Each number is 500 + 25 x the weight over its row's rms, rounded and kept within 0 to 999. Layers, rows and columns count from 0. Numbers have three digits each. The size before them is the row's rms in percent of the matrix's.

# q: layer 2 attention query, 192x192, rms 0.0952, rows 0-46, columns 128-191
# k: layer 2 attention key, 192x192, rms 0.0944, rows 0-45, columns 128-191
q0 115:511565484500495485540475512532508534466494528532521474503504539506547551468474505499479493463483490498471502501495475505494491570509559489499519502525526509494480485478524497512522472495486466
k0 098:466484475520547506440457545506513510502504467518528492421515466494547521532479477522494494442532503514519488474479483498502493470476522521436493499540492524459507488511539514498499529488484492
q1 081:523527492464493501435499525565480543461545497538507472545527510494510503464486489495513484494462460493504550482511463491520500558539511502528473515472533533495505506504548455475504470512532476
k1 083:516548482515452493467524495510486525500466535485531478494554553534506473482483523439493525521462512529524510509517462484486493543456563510489498478483500488497510501465488452532510503482506504
q2 082:524527506465510470513471521524494503497474559496509496536476506480500498478490515460475501482498524481474510449521491519482475510495535463486557475491490470490496535470508524548495473472503496
k2 096:492464520445515482498484499524470499515523502501491564482516460483507477519515518529490519489508514467489501496459564489471524478512466509528506482502508517475526455502532532564500507493469499
q3 106:519502514490460475554473493515528508468484540500516473514523505458508507468502508515472501499523507519460487502508481548490520498542507475471537533519526490529507544454522468500486502491488457
k3 099:517506487528478466499518475486508498500492547483526498497508519585510477476536572508457516491473512464517511506516475479513491528489495482496529555455497501545479524484481489495477472519543535
q4 088:522487483499489518543455491497514497501451516509475457520470488475494443484532490506479519516486498531450525521511488518506517518550522504453554465526481450515533509452487486508486525496521471
k4 085:523531472500461498502501469502471497494498505513480487517487547525510503449521484474499510555460490484520525524504463486507500529521514519447543528475490462489511482485461476543479526474502503
q5 092:515477494480457569515474496533511518514530449516443466546529500493501473491499528556528509552536467523501520530525496508501544482528471498466506504501461505462548499499478531478494513523519498
k5 092:479491485491502500546502502492532518480540472500483483502482502555450501452531526518501462499503503521487495550522498507478520477504524473508498507475482538524496533462471485461479490524518499
q6 100:500495519496547482456528554467499503485499463532496489437506499527501568517497478475532479456498483514521468524502462441497440483433536544503475503492488511512495491523515508535481485516509529
k6 096:480480474510532480524487513466518478505485518489484534497468471470524449516474494480495482490521498458499506458479519519527472480512528521511477485521524495472491451516505505529517534501447483
q7 084:475519501551510478524476530472514500539519491497534522479503510492513501521494491508472511474510497460519551477489502546505480514486536480519490451483516522488513506481507445557523525500497505
k7 083:519525472481507462509526510468529464523530483496512532500492521527503519489548506491468479506489550485464507508492523446487463513493515518511490479529497498464505499558514482517507508481504525
q8 091:521481512501489509516520474436556466475495516477496474528459497520464490499553484487478492516492513455421493473507441496476479480495549507481528528499516529484498529505488489488503482498502500
k8 095:519484435532485540486493503465555465521536497532526467528465512526488476493531521473451533494509520471489498544551442499449484500467517514461516496524488521487503526504501518482470463495503516
q9 094:523521515480464498503535506540518469461452520477499529556523495471501491457535459534518531506498494499479507521474527485497554489530443502501513543514528438499497531502495528472559465484513482
k9 094:509532535494481489487536516517507520485505497475474519474521511498473515499485477514559517536523465483493497477476536494493545485503485505534485527491482485508530503521507529487450463518482491
q10 092:479516474542522468488503468457481456491481457522519522486480474524485501522518527474483493532497522425518542434495501522479450489483516493486532478477494518491503495476468501506491519504496530
k10 090:508492459557471548465475519525528500526465495515512509527480530509533515495503550463438544496500488452510503476524443494476458518494505521464522490536480473482480505474514540527492529485517525
q11 109:479486485546533474477474537488479478507520472519500513440503492500508510512474499487499484503517459453529495468479471522501442528475546528526482462485510541473490481501517492541491519513477546
k11 102:504484476522501494496441512505529442533480515537488511537503518486553488503493543480450497502470514471490473501515472520481462535520501508503482474534487463478477482528505514489548540489509491
q12 100:463518490542511495526481468488503509461488519475548516532488488488533501474520563485447527497480493442476561478497464556502461512483532493506540482453487526511507480457452458532510506500481522
k12 097:508482443564503540489444507482506513518500491534515473484516523504524512516497516493457528495475489467524523487520496523481447524478516475472518499509494484514506513465525497508534500503507486
q13 110:493527473510545543483507457544467501491454455506517484475521481520504550513475522476497487505471535538509535510480535478526526501508505503453523481485484496499521503531508531502519517507498529
k13 107:494511451545546548500477543517467504514499484531485469471531504531534528522498490491522526507482492527499477494513544500456529504502498505463518461510456493520515508503509533516472476497505473
q14 105:556540533526479502511513512462484479498572483518468496516496513504462472502511512536504523513527518489535468494507564453453499473525489502458505501506506474500554479489466525542479468476539496
k14 076:467490491530499522471471526495480511503505509501509509510517484502491504525531496498467496494564517475478530484511514509474503483491490431494474508521513489532520476509541525478463448496448503
q15 107:480523499510460499491462516477478542458508528499539486495448524507522507471500508493482506516509493488484520490513446527485472503471529529523481457473489519468504495450508480519472525468454553
k15 116:507499430490536521523418500480531473497504490493483493455516538533525496462484523507514547487469522521515487479505494511475449516531509520518514499524523462532490500508516499487492511465491473
q16 104:499506493491503473516529521505504509530480473440476449463538452489515501514515463486508443515505474538483480502466522525544511526522451497495560508524502506510510511536509532490530505476454480
k16 101:480522482496537477546508499494466510470486542470485494493517535529521509492493500528541486497464492488477540489476509512503514531501519542503479493482533498486488507504528471493543506484498497
q17 094:494480464511481490538503511446536557509502491481559459489494504492550475504528496530469501469525494494501488489526512518469474501531546530495490485517549501536476526476517519504489473488475476
k17 101:495520508497445472470538449529523472527492504481531496527489472435502493456518528508481485539536534506479519506499469479521509525509487489499507502487439503444528501525488498512504528505497513
q18 109:528492501463523464479494495507483450491478496478507500494527524478484516524528498479485467489496462482472502482507546507503489494532496457516538476456511501524528517551538493448507486517518490
k18 101:473513528525414474452525449504491526525516549505550507541513493442524510481516489477470485538511541448465496504487472489495525505498505539497473475461498518483501505515468488524523495512484501
q19 115:485534493490532507521475482485475501469512511467471476493512480525513513482485527488534465528495488520440490498476463530514540545500528487559563498489475522507477477510506480476489500508467511
k19 110:473523480460495508519445481514471508487457483521460526468545555489514478476491499501532538530439538529494528468485525515486515504526503534487529515529506457508495499497506481514487511470490486
q20 084:485531528506530500484526499536519517513501484453477511485498468519509529542474509499482456489513467520440536489478493511488551505529501460527542507517480518514503512566544496445503458511502507
k20 086:460512500534485477520510478533455526493462506481503499484507490447529481492491515518510498565475507496487561493433536509476507506469501543520520475489456506453497502511520478515502500511485517
q21 113:466483509510430484482506526534520547521487507479505525448467482492510468528519448504474500514513468498494525482498494521495445456514461532536461496526498512473490536487534524499463513469492522
k21 111:477499516462538504522510517496472500457488497445470501507509463489461445501490504512486490493545497493503529535517487488467492468504512506523455481493477499441468474526497550458519482487518512
q22 108:545466498522498545490541498518487481491463461528515487506519471490493524511500485514480496428522518493515515464463458535483496524527501481491549476525522484499482482475481511538502516498509512
k22 107:550474528500469486521489492473496459460460476515520474522509543493491530525540508488513469493476471472494477478526531522530506500519522468540522496502486494538521513475494468519481501548486496
q23 127:495531513484493479509473509478470493472495504480500477496498541506495491498525535485509487550514474496445508497519547493512510476517525470524486477483498471488531515531524483457475476527499505
k23 119:431531474493484522467514469506510521507493504488535522491519470458516456483520484499464540509513541492484520509479458480445486504508486568500458485497477506471485499542468519486512482465512502
q24 091:459484504497452520462508494537486519527503518540487531508486463499484499480483478498531524520498524527519509522474456495508493512448477537481456505483454503452487485493511518506488540503510546
k24 098:513464469479561517540492556475514486475509477514472494487466495589488485550501493493488522445493455504530449523524499508485469490489504495526510506518510508548473507476502539473485489498514496
q25 144:535454477524472519529474511457497481496515487516475497474518502501499484484501505479502486495494481472502470484497482552484470535515483517539514515504509513520469476492505488529507519460467482
k25 130:517475529419504481522469506479475515480493491530439534516523537488450469490506498484490505494494515467517514512534518503517493481537515461494490541494566467531484482467487511487509472501484488
q26 091:503477510496498469486483511505526475513483516522485520483492497493526514501475495510514491511486475500525503526530473498546492531456432510514486496496459534480521506486463476518523548488490517
k26 097:485459499454569472540474549477495527491533544471454517463494493515502481504484493509520474477466481477498521495492514526508467494483507490510477494498578500532460496495567499472518481510482494
q27 115:483496523494424489489541522523458529499474470504514474472514486505500500510506500496484483560552514519446536490456510509507500493503503488497517456504493491456492514506533539459467502526493548
k27 109:480515456512521537530506490484488471461464467497495508495525508538482462501540500494465545482502472471508481503522490482451476497524501547528474482502437502497491494527462554486496461474543521
q28 104:534488508480475468478475498525469476491462496516468497500546519478474495492519483473510496543492518495463516497464556513499486493513476492490515471468509476505522482543537487478510487516487495
k28 103:496488484488515520514506503462465516472487509525503534529495511520482482527520475486451532459506477445526484523535502501472480485494522511556446476465508533523457502477451547493516472493496512
q29 135:528444537484462571474486513506462487459493493528493505494493514519493524486504494490497483445538463492462498474502475537460488507532524473507514476477491486489499473490526499502462535488459536
k29 127:466457527447468478507504484455520491465485478519534511497501496494487461514554477482492508490489495449469471487494478503499472479499510531563498477507488519552476516496482496486498472542465512
q30 116:498522515498479484527537534468515554509497510501553507513477522483538510480517477535497537487526505514543475516521497456516500469482516558466449508529515498497494538432464536544490519489523500
k30 114:530527484511504499506525506530545477508543493444498461492495482519478505458497515511505455501518495530497465500525473475516488537526490474450490516495499486484541476525514520485501527493557509
q31 115:483514486520545554509458462456489503456550515505485497524483505543505504456477510465521506490482485500528451487538465505496488525494543525528498533497501528533471461473475466524472504505479491
k31 107:497492500451467495482459499515508509540523499562482498497501539489515491498488484500520519516501554539487507469520519507513508491546506460472551545530530443526506508470524487511486508479468464
q32 079:497480473499499506444472508504491489502510508507517477533537484486477481494519508481500506522503485490520551510513514482514483513488512534499523530500491521522510486484542471477497496498528468
k32 090:476498474530459468474519478488500485495477534524529509506522552494502468459534516510479514512473526461522536446504481525488491503524571547513515456490518473478507499485480452535541520474509507
q33 092:500485531504517496438477511480466499540533454515483519470566474507458460533486481473515510505514505487506531509494501491492496467434454494499499483480510502470498491519505517513462474537522528
k33 094:529533499519450485518490428479492524501505537487489530550500510462490505486487548468469507524504480492463510498506527460505519526524521455564464462464554493522492502507463513488522491482485511
q34 106:514503492510453521522497482473531489502434529482510486506469510435527458486516516471465484503533492516461505511483484521473481490539497478453493477558491435510499503442488503518501549488506497
k34 084:517515461509483491494486471508515467510477494516505467510508501518472483471522539480484514476470513527498515564481501476483452525495511542453479504511493512521435511476498480505504507434522500
q35 086:501522508495521521450484482476489476506563429476475492516562485512486484502473559468548478479526503535534519556491501448515531495489511477521504467465498478484513483541495463487484504526504504
k35 083:516536496496449527494471447470460495484522468507485470543508527530474512472518570456502505554498534553492492529539484496509484519541490449511505502504507459511533515512499501505503517529508534
q36 093:481456494509475552475492486516497485510521486518478523493498452472480481515490500504517504531539516534515512520495497492506520479474437513483459491507484474479546492493489508493466554516533520
k36 086:463536515501497513538466540458530498454515500471447493451490498523461550482468471490539462493472482502458492495495489512539503530507530504529499466542527498518517487545510483499493496517474510
q37 102:486493515501517517490527517475494493509582505521483511511490481548466510534495478520495523508558485465517537503516507497465501457493470504526482529484495539490489499494530492513478481493505527
k37 091:480478549473554500517517512513503493508517444476455554508461455510461516535475490533531499487524507553503512512495494475521505471479470505506493522492469543494523524528518510488507481500504506
q38 082:495529457534508490501514506455515467514451493487508498473538533521514505491512535469493489520491510506468480480503474516504462532485538534491518510529505436520476502513505442487523519519481508
k38 078:490489444532503519515471538506514482539467535496553476489495513472549476505506509464491500493461487484533469521534480495490484490486539547487478482514496505510486505500470474505543539510511496
q39 113:498516472528549443483507475473498465510522470532511551451503508520482520534527514496507478479479478462536492481474506491493448503473512520494460478475485525482455474545491468511522523514483520
k39 093:513475445518479499494472465485552481533500472503516524536506502483531528515531484467469498493491556536484481474493506510499468529499502505498463488517472511441514483523484497490527540512453486
q40 092:544511540474457489564524497458532507461506517479486497513494475463496490449503483468466498504488574527467485518477490535504507532491503499491515516522487455534542489486483492501476492502495485
k40 079:462498478526491493507483471515513516490497521469513498548521528487493508442542555473498535531464516470478596457541486522475487485499535488490494544480523473518475493447464478479513495510453500
q41 096:530468519493495512527534521453517487502504512480495502532503465517534515463505474486477487468513512489510491504493442548498474487483524498494491497524500488498562490469501534543473520442487506
k41 086:543531461521499455549491494505503526488520471521486501513490493543485547528532496506505468500442516504498482501498512484500483507499520501470459533524482515504530485542503460475541493479486494
q42 084:556516463505454469539526466481505537462467526480545476507507517496531521493509503448480482466458552525451455527482503512511502536515484502497473497505524453539496503524477539488497521515496468
k42 087:470479453515482523502466484501477566508472503482508453516563498473502510486528508494491522502496477504485544495538529520470488469511539491490472518480523469536505508440451503480515468516503460
q43 088:557508498524466438507496495455525471528475486515486528483506469479483485515516508499485501492467496506443514484505519492449462485536498511438499493525493457484497512480481526508497507462511474
k43 086:485494456513495522488454520475514506468474522524495464523536524519479500475503518455462524500496475451477513501500506514453438497492553509495459485489506486525455468482463504478478462504478508
q44 115:505493479510514479504530538474485499515524456527530517468536516527551484546513486454497479476474520534535484526470505497501462527507505514531458464552495489512495458522543524494487516517499495
k44 119:507462487456504499521446488496501540525493493519487481504540506462531513510515497513544492525469520554517495495476540499522509452526506502506475488501513487519500499488489453483548515512464457
q45 094:477467471457501507492501519536516516520436499512559469490498500481522530491514496488465484409466480523498523515484474549478492475518518502478483494540503490496504504487490503520507529471490464
k45 103:528526487502501464535500498468466491477486539549518476501520531516532499498522513507542495518449497488490500507484541509483484490500522537547479475459458498516497503512467445504518475500477462
q46 122:524490518431486511509537499485474492483504489478482473502552507490471533503542467505510484470492511564460468521477546487489551502564497501470528520514509458547495512535522521467483490468473457